From a checkpoint of a small transformer trained on Wikipedia.
Size: 13 layers, width 256, 3 heads of 64, MLP 1024 GELU, vocabulary 651, 10.3M parameters.
Training: a variant of SOAP for these matrices, 231M tokens, 7047 steps.
Each number is 500 + 25 x the weight over its row's rms, rounded and kept within 0 to 999. Layers, rows and columns count from 0. Numbers have three digits each. The size before them is the row's rms in percent of the matrix's.

# layer 8 attention output (transposed), 192x256, rms 0.101, rows 99-141, columns 0-63
107:486457495457510507560510519496453498494503520506505521479511502536505488504485506482506512506505492450490437504486547483503513474481464485480512545505480453524466551515466457500497502486529518
115:489470496511471543531501482497508499497500484505519500488513515500503501494500479506506503478517513493489537519507507486514436512541540483499475487512485523494503488488501520520548519513500552
112:511451527501503515499532504516479486459525546519478498481517546519480493487500460495517503528477517495466465483540523509525480490498485500522496463492483476510482479465519530523460537511491522
101:474548524469456528531505482523519480527480476462535502468457519486502518470450504470511495493523487500472516486514494472500434473484491468487514520507473477492486515489568506494523487518494508
106:523481534486487481474499493466506472515516475465500505523505465467507531525505494523471474494493488483499478510490499571512461495488510489528481488442551516510513491515490473526513503517521512
114:489508487474506477529535473532439477509523509472515517520496446501476517494518487484510493479475538471479475501520550485512458502532523427531481500501481514512502501506520493442466504504509510
107:512507485512495497531478502482517479474511461511445530494497505497508515493488544563469466520513487558510507506554476464518502461509488501504502507472503446527505515495565503518471532497492467
114:518466513502495498457521442484492473550497478526483513472521512509515469518532479522484540492502538477506478486503531469493487508497518498517500487490503501503503464510512505476430493552468519
117:505524498528524495513446522461523505505523516513494533485469501482517528528527494480515506464492490582444535520475480499512484524552471492488524524528524503477512465502465486509482480528516456
109:520469506514518502466534522512505531486512522481515526480487510497504466520487511456506518459534536511507453480506467500476549423510468491492477507418474498477481497512473534488522494490495512
109:478501489498471489469544502461556477476480531536490486552474457507548503522499484520545460483509486427514536493475492531483447486488477488503491485504498495499512481485520513481507493531492475
104:500513469518477466536474502501547509501502531508524509492490493499493494517465516555514516528517503491499521474536480486492454533517528501492489480517474561476510476519465478499518473504497477
110:491502503505524487485520496481545496500469477520499516517497468520471487528466503484518486527448501481490530490485520510487516533506464517470500489472499489545531512517589510527489496448567507
108:506497508514501501512515502507435513468482496523471454505483487485525501495504474461545534526527523493467503491528528505482484480477462531514506484509515476517503482512482500525471478491551432
109:491514508469478529517465486506457470545474482496520510460521553529525488490499455493479517500523510502495535518503490505487484449501527478499509512496462509539501498497532476491497490502476496
112:524481473485494508440480498487498497497503517492489519533500465445445519492442503526485470529517504503504498487453477511513493489496493529508526481522492522515451517460465530506482482440524496
109:507487477476516559474526514506540495498520546523497519483475490542559480513503486490488484502491532462540456505564523485482516521506474526498523531499501531519467514477498469476490470486526478
104:503571481511472489472523523498484507524462511478461498423503479517512503547513512514497518528504488491515451480470506482515481495460471532492485485479483512490501546496512453552500512526443507
112:500462495474473492529538526478491505531473483500492501508498507510508494485523506486493496509492470525481491510504497529512465485484489539521521529503528477543541470508470449490522521491460487
112:501431470510499517503455512530455534485497517497479530443499509498472489470535473532484479445490484541509530505498448473523492481537521561519513481512508488539488473495441498481519514488503459
114:442552497472564471481496528534485514521526510489513502507489504501485499529520511507539500543516470416537485508509524519496486524496501475482499529480516459556513493494520499460527500500489491
118:508479508505531467499499545471528500463498505458517494518520541517499491507493508479540447495512464464486493479491513482485489523508511508481518501542518527515491498481508555501499500505507514
116:530480508478490499482520491474476499485495500578507495497549524498504485509472505499464484543510496499509478482521483529516501516552525484471496512536500456473507518463469499496512513479498467
110:506504516514527491492455513492470511500497525516472508458471516514496454488532514512503523512506471546470524496508482489493481490493487462534433450517497546494528507517437508538525514474504519
114:550474496487525511510486482524463500485472489481523517456504503508506491519519490504528508491497510478504491522513482550520492500521495519512484503487507464557515483481499495512526494507537512
117:525474478481499530480520526469501519478555468507487474521473511509525483512531508489554490505489495472505457510496515488492471503496485494494521495509467490526530438473467504500513488507450501
116:499500518443531541523466494493478475490498532488483505523464502479503526460474520468485497533477511479467542485495514532518525519549468480528527472543470534437478498512501491479438509479490479
108:504507487520519489481452514510520533518522513527467469518488498490517533456553505528503471518492501512512481515542476492478471499501502467541541509512515474505518544467481479507509475453467512
112:560479512526544490510497520520510512500491547480477494542480508511482496461485518494519461475473513467482446518530504501484502534508499488522498522508451499458444493487577512496522499509488499
091:529451477498505457496491456476565479487461490481507546504498539484519501520515532481534501518469489528538519482497506506485522469543539509528508506483517467492492474531472518499527497492506494
087:484591493546538491472553469486478497435478502517500483512467534496498498497482489492524534514527492517496471505457499506501501468545486470523526494523511489483513558493510507507495484473496444
099:485466507487534475509486531543490562491497524486477497482481489502505521544499489530472481454495541494500466512461495491499544493491564508535499489512512536479477515519459519521506488493533502
092:478487508470493498511493467504495519532497523489496546550520514501495490447530500527511500454506524459489522485521497475488498524486544523502502496490491463514485487499521522515495480526506476
103:445516559529458531532492512499495500490488538540535491438540489497490470503494472502503538511499484504512498526532499463530542490486479487507452530474523540498499502523478445494545514500523529
094:476501478517462541481534494550471526499551488473475422526515471526482493465483540504489483494500498474493515447490489520475493462457459558468532510523491511520479514484552479519542476505509497
098:506543471538555513482513502525494489480476487524459507519477493502490547540514519482497487522512522487529448475473508474510506483502455542470457507471506460493500541501495496519466491449511482
092:534462488517535527504504549510509456511469501515521465515439490512512475506479495498460480534465499467462450471523501512490530466498513525504485497492492495508492549531500531482453484519493524
095:418515509517529493524475476490500515551470537489514450521496541511561464509481485508484497532526519555525496474501511504506562538491531467479503494476496528547508492551507450486499463491519458
093:504464498486457467500547514512530476490509487487485442539497475530535503492508513497504521458510504532489537489503511534454509483534503518508483507560482512462497503503526504486505521526512481
100:537495530490515510468541500462506497480525473592533523503513485478518480536477489489441462532481508510489504512521495521500528445509547535487474501462483477515491515501502526516519522527504521
099:496505514490472483502508455463503485515484516462481474555490477493516540495490496508523503532527491543522525535502515489484514550494480477542482529493498471459520544489501473498498475465502539
091:480553471487493457570541512514519512513501522500456487484499520489483518472524515473493514491532512471466505514524489475459458507484494491568524513462471478484535446520507521537518476483478494
102:501487519473451454481498506531541488521507485489492499529516542506497506499478526471549503525477499520544540465488500509489461560513509488497519499530504523484490516510519464485474544489506552
# layer 8 attention value, 192x256, rms 0.107, rows 100-142, columns 0-63
116:485457523483515479523526507508507462516506519485519501510496544510500471464499512479521458530493528456497492519502488472541461537497484505505511560516486458489470463479528507476506507527498516
124:499506450517519513541499500478484515468492511482499478442523513497488504491485505483487495500476488477447466488524503504520515510518492503512545468548528462528498521507505475533490515482505494
106:488489503527469558523467517534510510530504459464461465521469527503471532497507476488478493503490526486517519477516501473496502517503491488527518464474498425518486507495528493496491501502530498
113:491497487465480487527488480489521525545473505489463510489515532493501478510489486513516471492479473511472513507547547466515500461487515515514479501474522494480544482524459508478518502506488517
123:529488497492509516524502497525498514464544536507531495500504516527507511470499471474504560450500497504466482491486530499497512517518545467502505474477480534487529542488490487497423497515512504
114:440475508466477478533492510475473493506496510505479484518492522509544488484486531526528449490494503507492499525543504506546499546552492496528492466514555476501468467494515477521438514508488480
122:494483467483514495490494471524503526495515553501502534494508505482500461447534493508436480503486517478506498501524501515490504515485495502507466514461484499525520518486485529497468464483474516
128:484514488518529479480482511541475501517511519480479483445495534409499525497491527466515525515541507502529515493496527523472478522507492538494503519549541524497488509471490464491545540487506485
121:550482525524499535490473501497478513493514495476506527480501489504478488522512484504513517464517503448533474516514489494464506473496468481512490519498512552477476458488485505536514463517498521
113:486507487499473514518526469475515510561495504468563450539546488508504477484493487547483465456514496473489495528512499466500474518527526492518472507464531478525506512494523510483486488481484478
109:475483490557472556503453516479506502541468527518516480479541487449501463503494497486494511434555480525529512502505477500519510508464517519500476509504516508506542454507489500521521527500503487
113:482498485503497505464569513506505502504527489533521461520462486527512461464490489529513463488509502545511497503467496501499536439518500456515484464537500491486488539503498504524504512473498476
114:548514500473488464478516491485485519438475525503495465488483514524497484523513433491510489473519537475473502440508502508454511481491480515514481524472521487502501476462466516501542485497496490
118:519515500460488475471465495488507498521501485513525533520515506548469511454516544495521487503503524535492514448480508533495504481466506507513496463470544484480485509470492501482490524494516531
126:531497461442480470478516521501514506538523513535487481533498544447496520473509502474541475502509454485490503427481497502475478508479489508522511505521567504489457493471511568485515487502519502
118:483544484513570527498525534466485521501496518558525547500546521511500498482481553517480533534512516461532489506535506540489503475511494493482480487497523515481500539478499498499452495497503517
112:498515500524476504515478518515502454531447484509501443483513469494499498529499542510483522519501511498519504524502492502498502482496505509505510455498456494500542537496530513455514524479479521
123:506481496461437480510507497514501475478510484501550481482520531473509510474497473487495556530453523549475504503490528515553512516539483511498493484481492463517558447515494487499543517474492517
118:530446511488504459473493500498491508486485526484525531483493475482494525494523482474487470527481533492484505505564470493506507538493500515509517497503529490489525484514501460482557471503516477
126:518511503513551506537468539488517542511531546459465516529455483492515492512501524547488591488498504485457490501521506501496516484464465465485491535516469517526505513521480488485477521484511487
125:462484509502540518486509474466488525467496467493506498508486513500514512486516524532556448533472526489483492547490483493534488483521483471468490509548519457518497492512523501518525525476513506
112:513508498514480502481514452474486462431498480496518543529534493494532474519485482515526538512471466530505493459496485523483529532548560493489467469524490522485478516493514492488490517483485480
117:506445494540497511459482472531486493481496471471502495430515502504478507492510508505554554479465488518487522528456494486508502501477482513513504488481490468496579519502495485510522505510517509
119:552480526499445502534474496461511485470490519494506546527509520510529491454492497488519484506474494502491490470518507500496498530486477528500501555510513476489502475480481458483567527524531464
120:515517477453475502510530520484494461480507501456505468543470499479515522536489495497545479504497517468536495531475520457499462461519492530524529444506510480509522473503493488478523528479515491
125:475512489518521510523520500505501472460518530512470474532518493422498544502500511487513533516514492493477477513494510506515456525462474528517506441509480517465499536511497498523475548510502474
111:530551493488511502489465479535498477486470472500539534475514481468492472447470515502497507498477494493536510503471467485513458535508498499513492509469521467498499505506529510465494480505515505
126:523473497522486463503497489491493460481507506503492522550469493555485519519493494507510474518453546497498507501540493522483481552472481501491517555492503501518457524498506506516508549528515486
093:518531522494510502492479513449492491527520487526482507456473475501477481500509486468478498463506417480495513483519516463522513533522523534504535523492507517485491508509515507511469452484502519
085:460542487498518478488538504544527520500504492540495486514484510469488533493491490483499525470491508487462521489514512518504515497561514484526493533479533500461476545483489525488533462468525497
091:538512542497510504506511474484476478515553515452474529452517490482536454489509477519481476510520474519497511497506482491484445494527485520483499520537491494511504490510492547479469473481483509
091:476476538514510568502521449477481537489521518457469494450447501506503458532464515522527459464524474524468512488495500490468502517501489503490489531467443522524492478498473514481519511513487501
100:516520530545466472506456520518474514502513526512464504530533514559487492551520537481524492507501470555539490520457516518493503524492503486488480488494441503511525512490481471543512443529486490
094:501518500535474509514558492519505488498474499492459513501487496490496500461515504544507534499554562507485487494512463490499468462461505503484514482507526509517510534480507536468513531500493480
098:499520490499544498528502461470492544483523541520496541521517484443499501488509472503525535522512492482509473503501486496492509494522468484505562472536497492497474558493518521524492526479512499
097:470465510488505494494543486486533485516507559468490480527487487481490486508490463531478481511511532489496503486458496487440501537499489483492516511510511473485508515489513502508497487498476519
091:495519534469511528490513488478510458522500502515522490551513499532487532534519531504494492522519432527526525542498475479500480464489511505509503520513469471493511494544494494492515520493519497
088:463481482540512489504553441526502499506492502507497440481490467455460459529482524503475507490577499501493473468528529526484479481493492506499525474510519490495477499497529477500547555485496524
096:523459519512479500507517519512488501516519512496537555529457504468531517499488473535492486480496462469507451528506514478522484492501479515498477492467510525477488513508507497517489485512526478
100:539463505503535464527524463492527513533546499500456516464526467486511520549544517490520490454426424537463476522474501511499518509523505530517539527457504513536499522513515522472496489483514506
095:481504481518502482452497494508496478524473539505453521478496553482518521493472518528509504447486489475521508500528480508509516558533487515478496501482506495481502488489497513533532415502495454
101:490524519487508507514520494485521558561498512510500498481503479534493503516521559511479542470509501503484507499499477538535488506520494452499507528498507473522489525516493517492429515490487524
109:495516490530511476476519511522492493508493470508464570509534436496518496487489511520505503489454496498525466531536526477463519535503519480503514456490519518501481461483503528504519444520501475
# layer 8 attention query, 192x256, rms 0.0843, rows 128-191, columns 0-63
080:530487486489481492522505533518518525480464502479476536502468543491488530505493532457500514494543535523537505473532496519500506493491514476493544502476501507480517474446511494494526466534509500
082:497501504512515489534464477459450505504472504498505541515496525505500505480494493479548499521471472497508482468481474487502500460471524513521503578522532508494497484495507493424534487496505538
093:487465529514501488489542512510526473512443509525530511500487491484522523518482499507473492513518505464524521458499509493492546478498430493495490509504473523490532504496467532501502486504529495
107:518470517539497480491495456503480485498426480444508494445491502497487468522458529522522459477492481480519468475488469482487463473484540562502471526482492526530469481531499503460530492480505504
130:505519477468548505471549477477498474498493491534524473473497487538528515552452486550452479503507489528497529499531478527515535487553495510521478504505496531495495487480505523481478503473521520
116:492506509518516492523476437492495483481444480485483485458507471520458456510490489522538469452496513524522488493481493506474488486529535526492482533465492544505493466515478509461519452518507508
154:482479544530465505541463510499504480462483510488474502489543521465473472482517519443513510488485524451527478536455526486502456487461488505468515509474545529512547497501487506517547513503492489
122:535489496492491493534515507522506492516514482461513530537493543466508537500537538492506534529492486514505472522509494479502485502494517469518526475509495469504461535503515481522487494515477483
124:494500521461495508480494505522497465459528480524493514490538519499492531485500508502526491474502481491533500553497527489549492497492447529473509494463552507508567463487483473484543524497515492
135:507486488510487542577485516511501496490496551446500476512490507484479451472546491497513561466489528487507445511460508489468467469479524455481516534470514504505484528498514477535499525518500467
128:529487488511481544499503529510491495492505523488492533482562515470484508510482553523495523463469456476510467530476511462508504466480487512478473439484509520526523485499502486521504541511489494
109:468491519508490490537456529499508513485512497491518488510506514523501482504517501471526508504514541439515509484500483482518505534503475478476519480490505533497567517507456495556542477495497471
127:503487546507515511531498502466531496485501499488484516518550508490486528455526496456498493456497495503533477506485547487453481498435507491451531491543524515497488488460483489545512529483480483
091:521511496499494488459458493479495495504514493549515480462528501530506513490505501530456437485549484538517511547503489493545500484497505494523499497517496504507414518514487489497477476480513479
105:504539524511547508508489532498474465494500488545512485460490516479489530481481479531525495478469496508509508485502471472496507452539525487508505476508494513482460492511496509525481486483522512
118:454552509475498539513462539496495518480488496451489549490516534484484507485492550499544520494504492511542539478465533511490495490520490536487492494533524528515587515484504516524528517504505506
107:479527515475473512523501518503506539495508480455503495518531512490480509506501503489523470508488494446481488514493524528475465497485500478496515506521534469518467471451507495483505541499480489
109:430468499485483469561484480459511502514530480471568512508501510498503476495504472518501487528539484487510513474521497489446521561466449476502507525483519501494495528527511491506480520505491512
113:576479492466485479536469524535501498543496480502520524481473497499507485478542495458500501484478487489496489510474482492500513512481560462530505530488530470518462533499533518527481530511484489
114:485470552494488449491474491468490474503453517458474488485542553533503517464505492512502498478504484512522533473499497507477514507468456529482510560527503508481514498500509524470477503502511531
105:469497442489526534514496527519500482488539477503529509536529470448502489497499554515487514485530452512524526519482485486534521495517462517476520475472522501501481511483531554511508477505502516
095:483479523545512458483465492497486524489490468469461513495509504440495518504462501500509538514500509483473492453454499548502498543468448488499523521523488500496498502562481507513507483511502455
099:499455515463542487509502496526476525495526525524493486494470526490500507505488486473503515518532468554483480501469490473477500517490526495475481535534490470515476564523480492492493512503497492
105:491504485522484496499467489498484482529462505558482485481445505575493513515485474493526491492537503498524510491503538484520520479488470531520498532455510542505535501537479462475483463491500493
104:535527508501561539520498511476517528534494469509463507524504495540516527489511545523466467505466536526497520478502504513514532563523507512534508514466472475500471522487497494494489490496488481
109:438457470494480515512499426477512514485514500470484498502525489530519514499500551514480476461481458514497511514498530486425493485507449518495460550467543500485466451490477489539474539498504481
104:475505501478490501471531516429517516500532482486521458528492455492543480507490508491550511547548498549476468468531474528438522545525516480517502493497500505505448546522480493485515495476490496
112:503480482453533521511509515508508488507496521560498532468484530469509495509489508525494485512598501474508500494501483499445513460531461547519511502461467495471500479485483518477507487488493516
106:497536494478510433470537445478485480468511511464509537544496507505478514463461466467538527498496491535505506492516492514527506524517549521499486504483559492522495481490487542510471469498517467
102:458499509470520494506510465508487495475470484486493487494504544526504498513499489468460493521516498555480534485514498516479526485489485475499479522442510466532495488471481529452473539502496493
116:517531541472555529511545540521493503474454494550519548536484484425518512472518531476512512533523473506524508469526504484542482463553505525489500529493464457463475481513526501502533482513527512
102:447539516498521540488496508515507474513484522507487493535510480483524509537496516507503479512484528526518487510474461494514494481476517509481562481506529488486440523485535455500572504489545466
102:505476513494464529453519486496499567504513467471514470499539503491449520488505496467522471463513517514499480491476491532517508491505506500485496506510536516489440533507498550495483494515491519
103:506537466501539502488514541535513483476472497446542494497525494526497507503501505492471495520509450530487449481479466524540531488485534517490551549487541492513502474525508520469528514512483512
113:469466566455523515478498540517495504518520485512477540478516487499525486500503523500546532527528550476518499511479496466480527530499490506489514518493527533526489481520530480465522503517523490
102:510549506507510551522472526507493535469472552505497486460503494511508500532502482511494485443460495476548487520500499529502514465501447498502531473499464568506528482489495508497502486529498481
097:536502492519508508475499489488528482494476503518521487451485452477485480515476523554523534507536472479478519503463492511484502494504463537514484488480544467534501472514494466525542544505521514
105:480514601483538512513478508562491516540508517474507480483504455460480493496531531490533474477497479497516511515519505464520495513486488470484505525521504490523456523472527536463492513518478493
111:531509504540503472545466473513500446527466529545509468517490542503494517467523490508505483489485483519454483502491499478501488421480450481490484504534525496515491530470496456513481509486526500
136:499467517455486521499520515508497475481529492469528490507533498475497521526496534519509519508513486440515474544475515543494469546462488511475472475489483514532502473472501500488465550514481521
096:440539485503486479502476494433510527490455523493490437425486479539492488490519456504511473535494482499540510472476488508496476540542493514495516545494479508466497457514531492511553549485510483
101:504492464500435503494484513483515489509471491534466508507469520506508460510502531468515495486500486485547497496450504517556493479500512505517489549550506512518497509496513484486490510509502482
106:514487480543548475469507507473471461485509500553497509464482495501485502519448535521524515482491510541524522517564533487502489438507504443512491477494476505517518508503525497501514497519497489
104:528505494535484493493515490490504487491482484500502469488505510508507515519487511500491499540538466515533497486441539525464541489564497533514490510492490499511510486539492526530522459497518484
098:481489519487478470539457497498488528485505495524507483478443514536487450490548511519480493502526479518485477522546511513499493473498474525497521481516496529516490441514460503520543489525507498
102:484536475500486477507476501494522483504508525565524433511500508601531495491508485453506499484522498463469506467523493479500483509483498488503465542479490488512492520539475470518505498517500485
106:509500463490498508493507509477500493496537513496495473490515510509530441495524478498526561517498542492487521507494547497545489520524515512499486497497509497490470490511497467504459493523499481
102:498491485528510527489455460512508452509485502482514517497468524513501516529463467443511455501537484477521484564487515465540509485524503540514515462522521525498458492520480509526481511496475484
111:469518538541512512492504520481480566506457459536502502500500518512465492517478523546488508524493486458496525484501506493501525528485464480491479485488484464489495462496473559535481472511504473
098:529518487545475512486480477460522486529539548499477460525474510499504450490490499547504475460536509497446470493502499502513496502462493506509525574462553512526489534516487489526484466502507506
098:509514524485484467480486529531505513490519499521486476486488482553514529531536493513509484505509494463474487471529471521499492519514438466512486521519530521481508471524522523515504485495489514
112:492507509519491494489484520459502493537538475563484562488513479482464523510464518496492526499508553452522488513548512500484493487506515478489560466502567517487553498545504539514519479480505523
106:504494472524535514473504514491499515534489481512541510529490474469478562472476488527488488454527496509507537512486498466464490526511481514508486495532505458515486484537516494488505456488519505
095:456480453501505521474498540467507545500488481482453483494498517479508536549465533510497483501497473475480458488541508506480482506478524516478514452484492532505497492472497530520504486492468501
097:503442486530507539529521496495511496504513479488472506529469519545508435479487526474486520507502542483503498511490507513524537468486493519492457509482476437511486534495514487538458483501467504
104:447521492499526510470513479549494497494536512523537530519551475469498468504481488498500496517463426492502522495519492507507502557527516514519465540472484460498493468506490494494449466527487518
096:509507483476535501488527480502507480500517544500547523507511501530515467504495521480490511512522485515494500509523501522462494512512524487470538505570515497487535496508506509482502521507487486
110:523476505529476476469473422509502511442517470480481481480512501541513531457502496495524467472497507539448503499496491520505483495453512500492524495561462457486528493494476506491477512505473468
112:526488468523505493506525493478488489484571525494510471514474531517530509460533489509476513480493527542534482486463516523503519476497454495497494504503480510484505567487498491485503488494515468
108:517506533563488487531521504512486513520545494502509517527513507516475496480495469477504560533515505522479484485511487534496465532506533478532491521477484482516451524495509507486459484513513508
108:497496473503517475526517478505506500467499510515501460496507519500538487470547505516480512521490495528437526464517521556493467472513493481513468478529535490512512551523526490482453484488496453
106:496510480533460481523520514497464490539454516485479482527545513527493519488509521490525510498505523531459513517493496536476495499461486519480490541496501466541492493481464528509530493480528514
096:504473491519555504510531512478469412507451508511541512525468501512481476530539487486519474527554531467482510480493486525517488494533474522474509505461488502520471481476516510505496496502501516
100:492480490482523540497539515505495512452541534494478449469491481497452517481515475534500542503487535533460503475502494513519538472490544470504531531468524463494488512515531490505531511515468529
# layer 8 attention key, 192x256, rms 0.0881, rows 128-191, columns 0-63
085:482443502488466549538463480470472500500480493511481504478494473472500510443553535534515482484524482498516523474495531475457510513516465527489523479491549472534487515480509514534513473498526467
075:492481475466484527488525475526521471473532493541534525498517502521519469457543510482493539466506559508474546503527517500496485473503520538499495512485475489487531534466467455549473540499497490
072:526500512511512497472499544548464486467555465497485495497539534555504462501492491506517535489518510492482519532485501520464496497465518524490516505442488516493487502510478480502435509537510506
091:534499482509483479493494513565551484554532527521517517514468514501488529527507464474507476508506574489525513464525511505513489500503533528503473484522514527468512502506500486482460514514502531
103:529488502517478480507545519511488478470496513507520520482496484490491495562514485471493542509502510472522538510522502532532492451482500489509501460470505491463530485518498497476441516536522527
104:479499498530469485500511446434506499540478500507533506488489489497482529462517505515516449518492506521459516466531471493477495507530511488513464503492515486514513491524526488514521485466479513
142:477496441504512528505516482454505510528479525465508480483496488491495459503492491517477471498520515550492491488515508491471508526512524506481489497493510512542483527513509476519526527477484483
133:485479520487493519517515561518507487468497515518483511478511493510496488525536485476471516502493484452520515525484502504559512472489513470508490450457496504472506476449514536522460499556481519
165:464515474552495515483501452464537519527452488506489501531499516502455512489444466504519478494513517522506469479485522519479473520496502515453476521523503501530508508493445471510530502450436481
112:518518557470469482491486517524473520442499483509538515505519512483490525512490473504468492493518511508492500526493504476499515478456465484508495516493465526477511505463486544466507514543528504
148:445510481516506499470489471489544529515452469516496472493505513507449541474454492496529479526513479517486470489476504513460490538503477543489500491512511500531494481501438534514525475463480478
110:507468502505493476521464531568476464517493518509499485496515517491523485525481497469511514512477459509505494513481494440525464434516494459494498511494539451480489487511535502455477502556508494
104:521504546514485463461521488529478493524535487497520511513450519507538496483469524490508509511489521487504529469518470497482525507554497544510480492489501476494503502510496514493488467436532509
195:512486519485471468504497523545453483480532496453493504494469497526543508508544493486491503504470487485479560515515482450484553491492525473547525486481472489447492500524546515481476483541562529
113:450467524481526500465487499529538498502485504492516523486496538480452521521466519462501512474535499541500484483462561471463467528520491517466473512485497507513519503471520481481487496452487457
110:537505421494508458490544465481500500504504525496519451510503518504501477523459472507497496446516495543495489460458509512436482507519522466489492499494503479487452494551507487488504459505485498
103:508531494482479502501527473505476523450509537518487502465513494520532513504473485500445509456463512521504493539510509457503515506483496503506480535509470515495479502508466468546464529501479569
107:495522500518482521529530518503535556473489527488523509499518445499467497523505552485485531458486509494467499523549559533546484429503509473488480525515515488463484542437511470557477484480511493
113:461469506503526500503532505513504519498517508515473506496465519521482487484488525480496512495521500512531477496488507475502492464502462512444468488553450510494535485469443455538525528517492573
107:535516455518550537470512506514524546517525489492539453456496475495470525506446491500503531469452484515486494514518473518493490513541538483497556486498504488555471537533485456518530499470469471
104:520492520530515491486469504475494511510457480528462511504522495553525524489474506507505529472458520480503524517501486499482484502487559491489474541503467539470496497518507451476488543514479520
095:571501509454505499505519513504488504490534500486510497489508514537545517522519473518468517483467519532498481478493486491570520450456532479513501530512497476504494491494449559455530490506524535
093:520446528461486489499474494510501462495537512504494494473511515489513443547515477510472505494480487519515522532499547488506470507506486512481523536490490520485503487506487516458517472520492502
099:502472469479462498514480471526484518493542458495566479519517502489492481517499522489539496484442504513490471524482533500539454525535470489522481482470503507483523523512538541466493508508493531
101:513449529510506482481534512535509471497507542473499518475528534515529463470526448489525513512506443517520510504467515503514475472465461493499529546545487482509507521509495502477487549498484507
107:506498496477519500485501561513485501537501515532480459486526448466492510505518521535500540511505530510504504492500436489456529466542519486517511502520491495482509527497519481474505474507490504
104:472505476483475533500502496493548525505500495505450494526537524534499540499500524493476511502509479505503521504545509457521515498497490514504476502466507485533468517471473482489466516489489511
103:541489470588517470488466494513532490551453523489485505461476502535488511457514540492520491492457501523459519532514512447525487504515496525485525485556493467518536522512537468502558477509495452
108:529496488494471472508497502516515472485447501532499522526463512542504526527485502503509492470556504492484488498507521499462475467434519508539513509476487526490518493493514533510483489513524536
097:511477442554502549544494483526497547491511471514500486486542506496523447495474536531499512498507502523533509535530484512508511510527487489451521508488499478507495503501495505553547497435476520
111:536491453516475522504482484523539476519511452511480499502486488548480495498521530493476508517548529491482494519451520524507467463497498482516513521503536513485504520484483501521476495508492520
097:523463479480461514488477532496541511552516467490510499496468526518529537497529488552545515505508462451458523481503511505524494509470527452544519524521508452510520467497535497533495462518510529
104:478518485463500454542514516473530505502505501527511514549495536531510530499544510560441556505483510539504529545485519492517473502462505470523472483520500487496507481461507476494507506484497520
105:484479503506492476554477522530505468491491519530551512516503484543527469505516463503468482515490531504495530513503461508529510489496525453497527461479495534511496489523478507538490501532533535
111:576502499460451526480473485480508513505464583532561539494486498486520528445528470515472488463518472521500525507515494478500472478452517507503516465483512500514499519520508475505486518530476497
099:498443543473479511496535513474505504521483496508478489517497510501465483480500530503497508535468504486450528466497501511455490520528528454477476444474502504504529503473522481504475489505461469
097:467480511489500547482467574518489548528503546532482512544498499500478501479523497512532471488481473488503508516522549451461536493520483502457494482529523520473485505514492424510538477511522477
104:515474510473459476512511503482477526475548498483503519507510483545533468488486487485506496460468491512497525511482539518490506493508505509469459510513485512537523467514502528497494565501479521
104:502459506420511504423508525505532488475535467494536521500507490528524494553504527476501489503487468471518484505483532500493514504507494530512521465500513448459483516488505474505528476530527518
122:470517514522509478537519475484489518513512496479474469485479480506479540535479481518513464485444496518516508551519478468520507475496508479511423528519479507508471484521472471498495496489534521
091:561492527451545523540522485538529513494566509484491532526473514502492485501481494475554502554507525449485481495502478503541522473504523486535526500493437513484525523509462447477469483459469486
095:476505491527518494547497486499532527499540459470507529490455496488505509534531477495485492514498555512499496457522485495536518538507484527517475485496493504519544542508553439496508467504544491
108:488516473469501496479471464493505506518495453462526521545458476496491489511450513522519484494561475497481476474467504517490486485533477548471498426497470499492482517511547523468491481471503488
101:499499495507510499496487508495550469522501514495521507470477520519511488497508491465471508471482504481499507483504513469493458509456533467479468465498538527502468493531495505444512488508513466
098:489517500482490501499522472479503457497536507496526498525542474449522513502470494496508503471484504454491472488493502502476508485553499513503511500484502536498490543456554456496523491475496508
099:497446491493462529527482485523500493525558523493483484481553502460522487500503537528486538491487458535498485472518540481480514472467475458518551488473522486465523485485519490512476516484520491
097:525465490537523486568492420475517534482479495457501494523516539452513535491476514521472525488501498506538482500505461480519520485437475492494540526509512485508503515525518502516492526512478478
100:532495522506506456519460505505515517516519514519533516482484464478532486492496476537472535546494507467471504491546479506511472537518480511476493492532462485503554465451505471466545504518542487
112:525472513499453511483537515518520466507482522465484557490535521494529551454482514502497481514495511486491480519537502471495475490501479456476490492480498492514481455503486492512526504470464505
090:486515482498499506477495490500478449481488479458512493550477485492470489518529460504497517485483522540525471480499463465520485507472476538505471482538510449479495500510519499480517530489530454
098:499515507507528511532545482470478510549517528486495476497501499485490501488468467506515509510484509502519492501527522470515525482479505503500531482501490490501469511485529448524503493460469535
104:530521509488531500471478489508507517534454549486487487496490517503522515495523518478506460456484464536478488489490477458466500503510490520548479509492491518506481542507490492549507516494480474
099:538492540513498500499470568514497475494475515462484502487505485512534526495490516493528503529515471453486493511486511480455497483510505522529539525540475471519498428524500482483544476464502485
091:523561499544490482497493519503481498483465513480514495500469460538494525536485529547476512470516550497508520481500442458540520493521494492517474496516491491523505508521500495438519477517520472
105:472475519499471501480478521545492515491463451504483525537497477495525520491491524499470494464493515450528518494508513467506484482500483502468463505457484483445541494549486516467471510519497478
089:565492523556509492518481550507501448534402483511511476500500523461501493475530482509461483508515560508482512529476507561492513479493501470485505451485480519509497508488526498485514477448477487
092:449463480501505466503505531501503460500467459514483512526487543480461541534470526502490488502523439538517515488493483490504493499542495505478467567501452515508458518514496473502517545507520500
105:507479514460539527464542498507499519485539489500451523478511478502524513517492516487507538515501499434548480496521486556496462508521485501519498505526514509519484523478487522502492469481462483
111:502477474539511556514484509483509542469503467444511501501513464460457464552498546481467503466491521462501503509548465556495494502473516483478522481522476478541535505489528524521560513487487458
107:499525497491517537480506532542525501450535477500478491513497518479499491458480528472494476465509510501522474473489569473490469490474484510462486471459524498469584472455468542555505511483502455
101:493463514501471553510536512524516531535500494525525491511483486531467475516506453522540540553528487446501490467500499516516501498489509487449507538475470485475440525497477460499511504509482494
108:539512456505502530512465528505483521523531551480524446498478517540557519504468501460512541552500455517489499461557524515561508506506508441534543484505474489489496492531497486499495518514480497
090:490519461478518542509505514530540474500445542515525520472445507485512507479516491508459545460476450489495458519533510524461499437457488492506499526501533527468487534504501504498513465523521449
097:517487514485490480532504512531477528473503498499484499529486497519508485542548527502490522494497496478548497507472525527532465508488503493507489510455478520498495467449444540485504537538525495